config.yaml
vocab_size: 2048
positions: "rope"
attn_scale: 0.125
tie_embeddings: false
init_std_qkv: 0.047
steps: 2138
Each number is 128 + 24 x the weight over its row's rms, rounded and kept within 0 to 255. Layers, rows and columns count from 0. The size above them is the row's rms in percent of the matrix's.

# layer 9 attention output (transposed), 128x128, rms 0.258, rows 31-39,95-102, columns 0-127
size [ 97 104  96  99 103 106 102 104 108 104  93  94  98  99 100  94 100]
[[143 114 132 170 116  98 159 103 109  93 122 162 113 140 106  70 149 125 107 119 124 129 108 100 150 127 119  98 117 136 119 107 126 126 158 128 167 139 180 161  84 129 135 110  91 141 147 113  86 156 146  99  98  92 127 124 104 111 127 134 127  95 135 144 112 118 108 139  91 116 105 160 125  77 134 110 163 147 189 142 133 140 167 185 143 142 117 166 113 119 123 104 146 155 119 161  98 172 129 141 105 133 127 105 106 103 122  96 153 122 111 160  96 123  99  96 120 148 109 132 121 153 125 119 123 135 168  84]
 [152 154 127 113 122 116 118 115 167 151 150 171 118  89 150 129 133 129 145 100 101 120 143 129 101 150 105 107  40 114 145 166 141 108 135 112 121  94 124 113 153 106 113 129 146 158 139 138 126 136 134 119 124  96 136  93  75 107 103 132 101  86 120 138 102 130 153 163 121 122 114 122 117  63  79 119 130 140 116 120 141 131 118 120 127 131 105 123 129 119 174 113 143  69 143 124  73 141 132  91  86 122 101 140 139 121 145 123 135  91 141 128 117 123 160 117  80  65 157 160 138 132 151 143 135 129 109 118]
 [142 148 130 134 145 155 154 149 137 140 146 126 135 112 139 164 100 182 118 103 142 174 146 125  98 166 120 143 127  94 131 137 124 106  71 109 116 116 137 103 176 144 119 134  83 105  81 138 114 127 109 144 132 108 115  93 110 163 111 148  90 138 141 127 136 113  96 104 109 147  54 148 112 114 121 162 145 119 119 105 137  99 168 117 105 149 138 137 116 138  91 115  89  66 117  92 125 141 122 144 149 159 147 113  97  81 158 120 131 113 137 144 106 149 118 121 114 181 121 112 127 114 113 161 116  97 135 155]
 [130 123 142 132 136 122 124 105 112 107  86  95 116 149 163 115 115  99 108  98 124 111 120 140 153 123 158 153 136 127 168 150 167 114  92 144 198 126 131  94  92 142 127 132 155 109 128 144 127 133 113 116 115 143 101  67  80 120 145 138 151 144 104 173 144 109 129 179 113 167 118  86 114 132 151 145 161 138 124 131 166  96 146 119 149 113 139 125 126 115 127  85 145  99 125 180 143 156 171  95  99 112  86 139 116 143  80 124 135 120 162 151 123  98 123 142 121 142 155 111 126 146 133 131 115 180  97 135]
 [163 145 128 118 137 191 157 131  91 150 108 131 108 121 174 162 113 132 110 146 108 120 128 161 110 111 134 119 102 167 101 120 133 108  97 123 127 153 151 112 130 125  90 139 122 118 153 139 105 100  97 163 156 127  83 103 107 132 140 154 181 125 129 144 144 157 159 174 160 163 127 129 121 110 110 112 152 161 137  91 105 123 119 153 126 113 168  75 166 112 133 116  95 142 112  79 127 124 106 118 122 145  81 137 133 124 137  93 153 160 115 161 138 163 121 147 109 130  84 121 120 121 151  91 139 157 130 170]
 [142 141 108 120 126 167 128 154 137 115 127 135 144 123 135 169 157 142 110 156 122 107 135 147 120 144 153 101 129 132 157  88 132 118 109 128 140 133 174 153 158 115 111 103 109 114 107  98 128  77 126 179 132 151 129 107 178 126 144 143 134  47 125 177 116  80 104  92 133 157 135 139 111  98 135 153 147 162 131 106 164 113 142  83 124 111  73 175 127 123 112 128 154 109  85  97 151 123 139  58 147 109 124 111 131 120 150 135 123 110 106 150 130 106 126 143 131 144 118 153 128 147 156 121 163 105 145 120]
 [134  68 109  78 148  90 132 141 108 158 101 124 149 152 141 151 112 150 113 190 141 105 116 126 104 120  95 142  90 135 149 131 130 128 137 121 164 171 166 120 121 137 140 123 158 128 123 139 186 117 128 131 111 104 134 137  77 159  77 170 141 105 135 110 138 157 133 108 117 138 123 153 149  96  97 130 111 140 145 158 107 113 138 137 132 138 157 136 108 164 157 102 105 154 180 115 174 126 121 141 148 141  98 186 132  99 101 112 118 135 156 133 138 175 119 121 144 160 128 134  95  98 136 126 112 152 144 138]
 [142 130 140 127 185  85  82 135 140 138 155  99 146  93 124 163 116 119 150 121 111  89 176 101 136 142 138 161 142 116 152 114 133 158 137  95 122 130 140 162 135  98 159  93 140 147 154 141 164 132 145 102 141 119 104 108 132 139 146 108 173 153 122 130 125 114 147 135 164 145 130 154 141 171 122 125 133 135 102 144 112 126 170 128 161 135 120 101 128  68  97 153 163 116 103 132 128 100 103 152 105 110 140 111 119 139 126  94  71 104 144 131  87 116 162 126 125 160 134 138 147  87 189 127 102 163 137 155]
 [ 97 105  88 119 121  85 123  70  93 150 140 183 140 108 128 152 125 134 126 137 125 135 178 143 151 166 166 131 101 137 130 141 111 143  91  94 110 113 154  73 119  79 108 176 160 128  98 133  86 137 136 138 103 113 139  98  75 139  92 167 107 128  97 110 118 126 147 109 142 121 119 179 158 151 120 121 103 115 131 130  89 141 145 111 131 143 137  89 154 106 129 145 141 155  87 141 164 117 147 130 147 109 125 115 132 132 130 137 142 158  99 129  97 121 133 143 165 156 103 100 137 107 149 153 144 111 147 132]
 [ 65 170 135  95 137 157 136 135 139 152 137 152 160  84 150 184 131 174 132 141 116 109 153 165 111 130 135  98 144 146 125 101 146 149 123 102 131 106 130 117 167 120 141 143 124 103 114 127 155 107  99 142 159 118  65 130 112 105 112 143 144 123 176 109 140 121 143 130 137 137 114  71 143 164 160 105 136 155 122 150 125 128  80  66 154 131 116 127 116 132 133 140 122 109 158 117  96  94  98 141 128 141 153 171 126 136 101 152 110 139 143 127 166 178 133 136 105  89 146 124 146 145 111 141 135 166 121 128]
 [164  94 117 111 153 117 154 135 137 111 121  95 120 162 136 130 116 136 121 170 111 175 122 130 143 129 177 172 157 137 106 120  93 103 130 124  86 141  84 178  96 140 130 143 102 121  99 121 140 102 148 133 126 106 125 141 121 136 177 105 106 133  92 101 133 144  97 149 121 149 126 136 155 174 167 154 124 162 142 132  87 170 125 173  94  93 132 105 117 122  84 123 108 108 119 101 144 109 133 157 140 134 101 128 166 114 179 141  96 120 125 117  94 114 126 119 180 125 125  86 115 131 113 131 157 149 105 113]
 [125 126 129 125 124 118  84 132 134 119 135 161 124 165 115 110 165  80 140 147 105 119 161 150 152  83 119 100 120 163 161 138 123  98 132 155 133 142 126 117  91  97 123 139 112 129 162 186 115 170 122 145 137 114 119 179 189 113  81  89 168 143 135 171 117  68 142  88 130 135 149 117 157 129 143 121 144 119 164 103 138 132  92 138 131 105 105 121  87 107 170 146 156 156 161 120 131 144 142 163  96 140 108 145 112 124 122 142 141 137 152 141 177 103 134 108 150 130 151 139 134 139 111 150 138 149 127 117]
 [126  98 126 164  90 117 112 127 128 155 139 121 130 165 114 107 147 151  89 116 122 140 180 110 118 127 133 129 139 117  87  93 112 131 125 119 114 127  94  97 165 102  99  92 119 108 149 169 150 129 156 152 154 164  53 132 131 149 118 117 137 114 175  94  98 147 150 125 109 106  99 149 145 109 133  94  99 151 135 121 117 137 120 108 129 142 122 158 130 170 104 118 133 115  95 100 113  71 110 148 165 101 162 129 141 113 128  93 126 119  98 102 149 105 106  90 141 147 113 113 143  86 102 137 153  86  99 146]
 [148 160 133 126 149  73 116  96 122 103 145 173 137 171  88 107 119 102 159 119 123 157 139 181 130 157 153 124 125  82 129 125 111 155 110 127 166 131 161 157 139 144 152 118 169 115 113 146 191 139 153  99 127 151 149 145  76 136  81 122  84 125  83 137 120 114 130 132 164 122 169 102 109 119 131 109 116 154 127 150 135 165 150  89 116 133  97 137 143 159 119 139 144 153 161 143 146 107 140 172 117  92 150 137 124 125 159 139 104 133 114  92 141 158 139 124 128 154 148 136 123 115 119 173 142 136 126 139]
 [129 134 110 129 116 103 132 123 115 106 125 120  80  85 120 129  88  98 133 140 120 124 138  96 152 113 150 107 127 136 128 134 127 123 140 149 112 118 154  85 118 139 148 146 145 149 161 144  97 163  95  99 123 160 109 116 126  75 143 122 142 152  94 111 201 125  99 170 161  91 124 121 117 120  91 110 130 127 149 154 130 120  95 129  92 164 178  99  90 141 118  98 127 142 174 153 138 149 147 118 120 130 127 103 136 136 150 124 148 157 147 124 160  93 137  88 115 177 171 143  96 128 103 111  77 164 134 126]
 [117 177 103 110 173 138 127 128 135 132 133  99 144 117 145 144 167 117 158 103 113 111  86 126 147 121 116  98 188 113 141 114 136 153  95 151 103  86 115 141 126 176 119 159 113 160 128 140 111 143 124 142 116 118 115 134 181 101 181 117  85 173  88 158 144 192 135 130 158 127 126  85 136 152 116 115 116 130 146 107 139 124  98  94 119 107  95 120 106  84  82 158 146 124  95  97 106 122 150 159 101 100  98  94 161 128 135 124 121 133  99 114 130 115 124 109 118 116 128 133 110 122 145 143 113 131  99 121]
 [107 120  88  67 113 138 208 108  80 136  94 157 131 100 136 129 130 133  96 123 137 130 109 161 115 137 106 104 130 123 118 138 139 131 111 140 115 112 107 135  73 159 115 183 123  88 102 128  72 127 176 162 105  97  90 118 135 106 147 129 106 107 140 146 142 140 148  92 140 120 141 121 116  81 155 116 149  99 136 121 133 147 101 118 152 150 118 129 133 130 127 144 121 149 137 138 119 129 132  86 151 102 100 186 132 144  93 141 159 171 133 119 121 128  98 130 139  99 131 113 137 154  87 154 147 142 142 114]]
# layer 9 attention value, 64x128, rms 0.26, rows 32-39, columns 0-127
size [100  97  94 102 109  97  97 106]
[[131  96 139 141 151 143  92 159  86 113 113  87 131 154  76 144 134 153  85 145 133 125 136 139 102 108 133  81 168 138 116 124 131 151 128 115 111 161 101 129 115 163 136 134 103 129 135 149 112 131 114 127  97 112 172 119 158 122  86  85 121 141 154 143 151 115  98 116  87 123 168 132 137 137 151 131 122 127 136 118 164 164 156  89 138 130 179 150 130 139 110 143 177 143 138 114  99  80 161 170 152 116 138  61 149 141 130 126  92 152 127 122 136 130 173 167 114 121  96 123 133 117 127 114 128 102 137 163]
 [106 120 124 137 105  88 145 133 157 112 104 115 139 138 123  66 184 100 104  95 123 112  90 131 105 133 105 117 135 133 163  85 142 119 129 149 138 118 123 163  98 140 103 128 161 159 115 152 146 117  78 146  85 141 113 121 149 118 104 125 119 117 142 139 132 145 132 148 198 107 137 161 107 134 134 152 175 140 150  98 131 147 112 144 144 148  93 120 116 134 139 112 129 115 130 117 108 101 142 144 148 101 135 190 184 127 165 128 152 142  99 123  94 140  85 140 107 145 135  71 107 127 121 120  79 108 127 120]
 [150 118 121 138 108 134 118 105 108 121 177 146 170 132 113 100 117 131 153 102 147 140 164 133 161  95 149 146 123 138 152 125 108  89 133  76 109 155 155 136  89 105 111 152  81  78 140 141 130 115 168 132 106 166 134 148 122 163  97 136 100 114 130  97 143 132 138 145  80 123 121  87 101  92 165 136  99 142 150 134 124  98  89 163 182 100 152 102 114 137 136 145 107 155 156  82 140 151 106 116 126  79 145 114 142 123 128 152 124 164 123  90 122 124 152 169 138 145  95 145 122 105 125 121 126 123 111 148]
 [ 65 149 109 137 106 125 118 133 130 137 127 155 168 129  91 141 157 148 166 156 177 140 161 136 174 128 104  85 166 147 140 104  71 156 117 131 120 128 117  87 130 127 157  97  83 149 106 138 119 168 155 139 149 154  95 158 131 127 112 122 109 107 138  91 134 115  93 135 120 136 145 162 156 143 170 129 154 135 123 144 177 105 103 114 138 130 151 141 124 142 119 110 118  71 132 139 117 101 118 147  86  97 118 136 150 141 164  95 129 104 106 106 115 121 118 142 163 126 128 104 101 102 141 111 147  99  92 119]
 [113 136 125 123  95 128 136 127  94 143 124 125 101 108 123 110 160 145 129 104 143 164 101 105 147  86  69 136  73 157 144  93 126 176 152 122 136 109 144 150 167 147 107 123 149 137 116 151  90 171 112 135 109 168 132 167 107 148 103 113 148 160 126 102 129 116  96 132 153  81 183 166 133 156 117 109 128 124 106 138 129 123 134 118 113 137 101 124  96 119 116 158 132 128 108 150 103 126 142 132 120 142  78 106 117 163  76 122 127 104 123 172 128 139 145 130 162 154 117 108 131 123 139 127  49 111 108 121]
 [141 148 122 149 158  98 118 109 153 128 135 152 116  91 128 145 121 108 117  97 131  65 171 141 170 134 158 149 181 126  89 132 155 158 100 135  93  82 140 104 135 148 136  88 148 118 117 118 110 129 111 125 147 155 110 151 140 151 135 131 133 120 112 129 137  96  92 122 131 157 120 153 136 162 126 160 160 120 104 120 131 140 109 111 125 112 130 113 126  83 152  99 193 113 125  95 147 131 145 136 121 133 167  77 122 134 140  80 137  90  96 123  88  89 132 147 119 126 108 133 119 124 123 166 120  94  72 164]
 [130 136 103 118 118 132 154 136  99 137 120 107  96 129 131 145 187 127 136 147 103 151 125 157 133  92 125 139 126 120 128 148 148 133 159 120 105 128 112 116 150 150 127 143 133 109  85  64 122 120 135 142 127 144 124 118 151 131 153 155 110  92 149 121 148  88  82 110 138 161 126 129 179 115 129 169  67 118 154 121  88 177 115 109 143 105  90 161 136 139 190 105 120 126 164 100 110 105 146 114 129 146 122 142  96 132 101 159 194 119 110 114 141  95 102 113 138 148 157 123 113 147 118  94 166 151 150 120]
 [135 108  95 118 159 145 146 125 167 102 152  87 114 139 151 167 151 168 111 119 143 109 154 122 117 112  82  70 115 132 168 116 126 101 131 194 153 117 116 124 129 125 107  70 121  95 124 115 111 129 107 144 164 130 124 104 138 123 144 134 133 121 147 155 134 114  97 157 105 128 127  85 111 129 126 122 101 149 142  79  90 123 154 176 154 142 117 143 122 129  75 121 144  94 111 102 176 135  95  77  89  93 140 162  95 106 120 119 140 118 148 121 135 130 119 109 117 146 120 120  88 106 138  98 133 135 113 137]]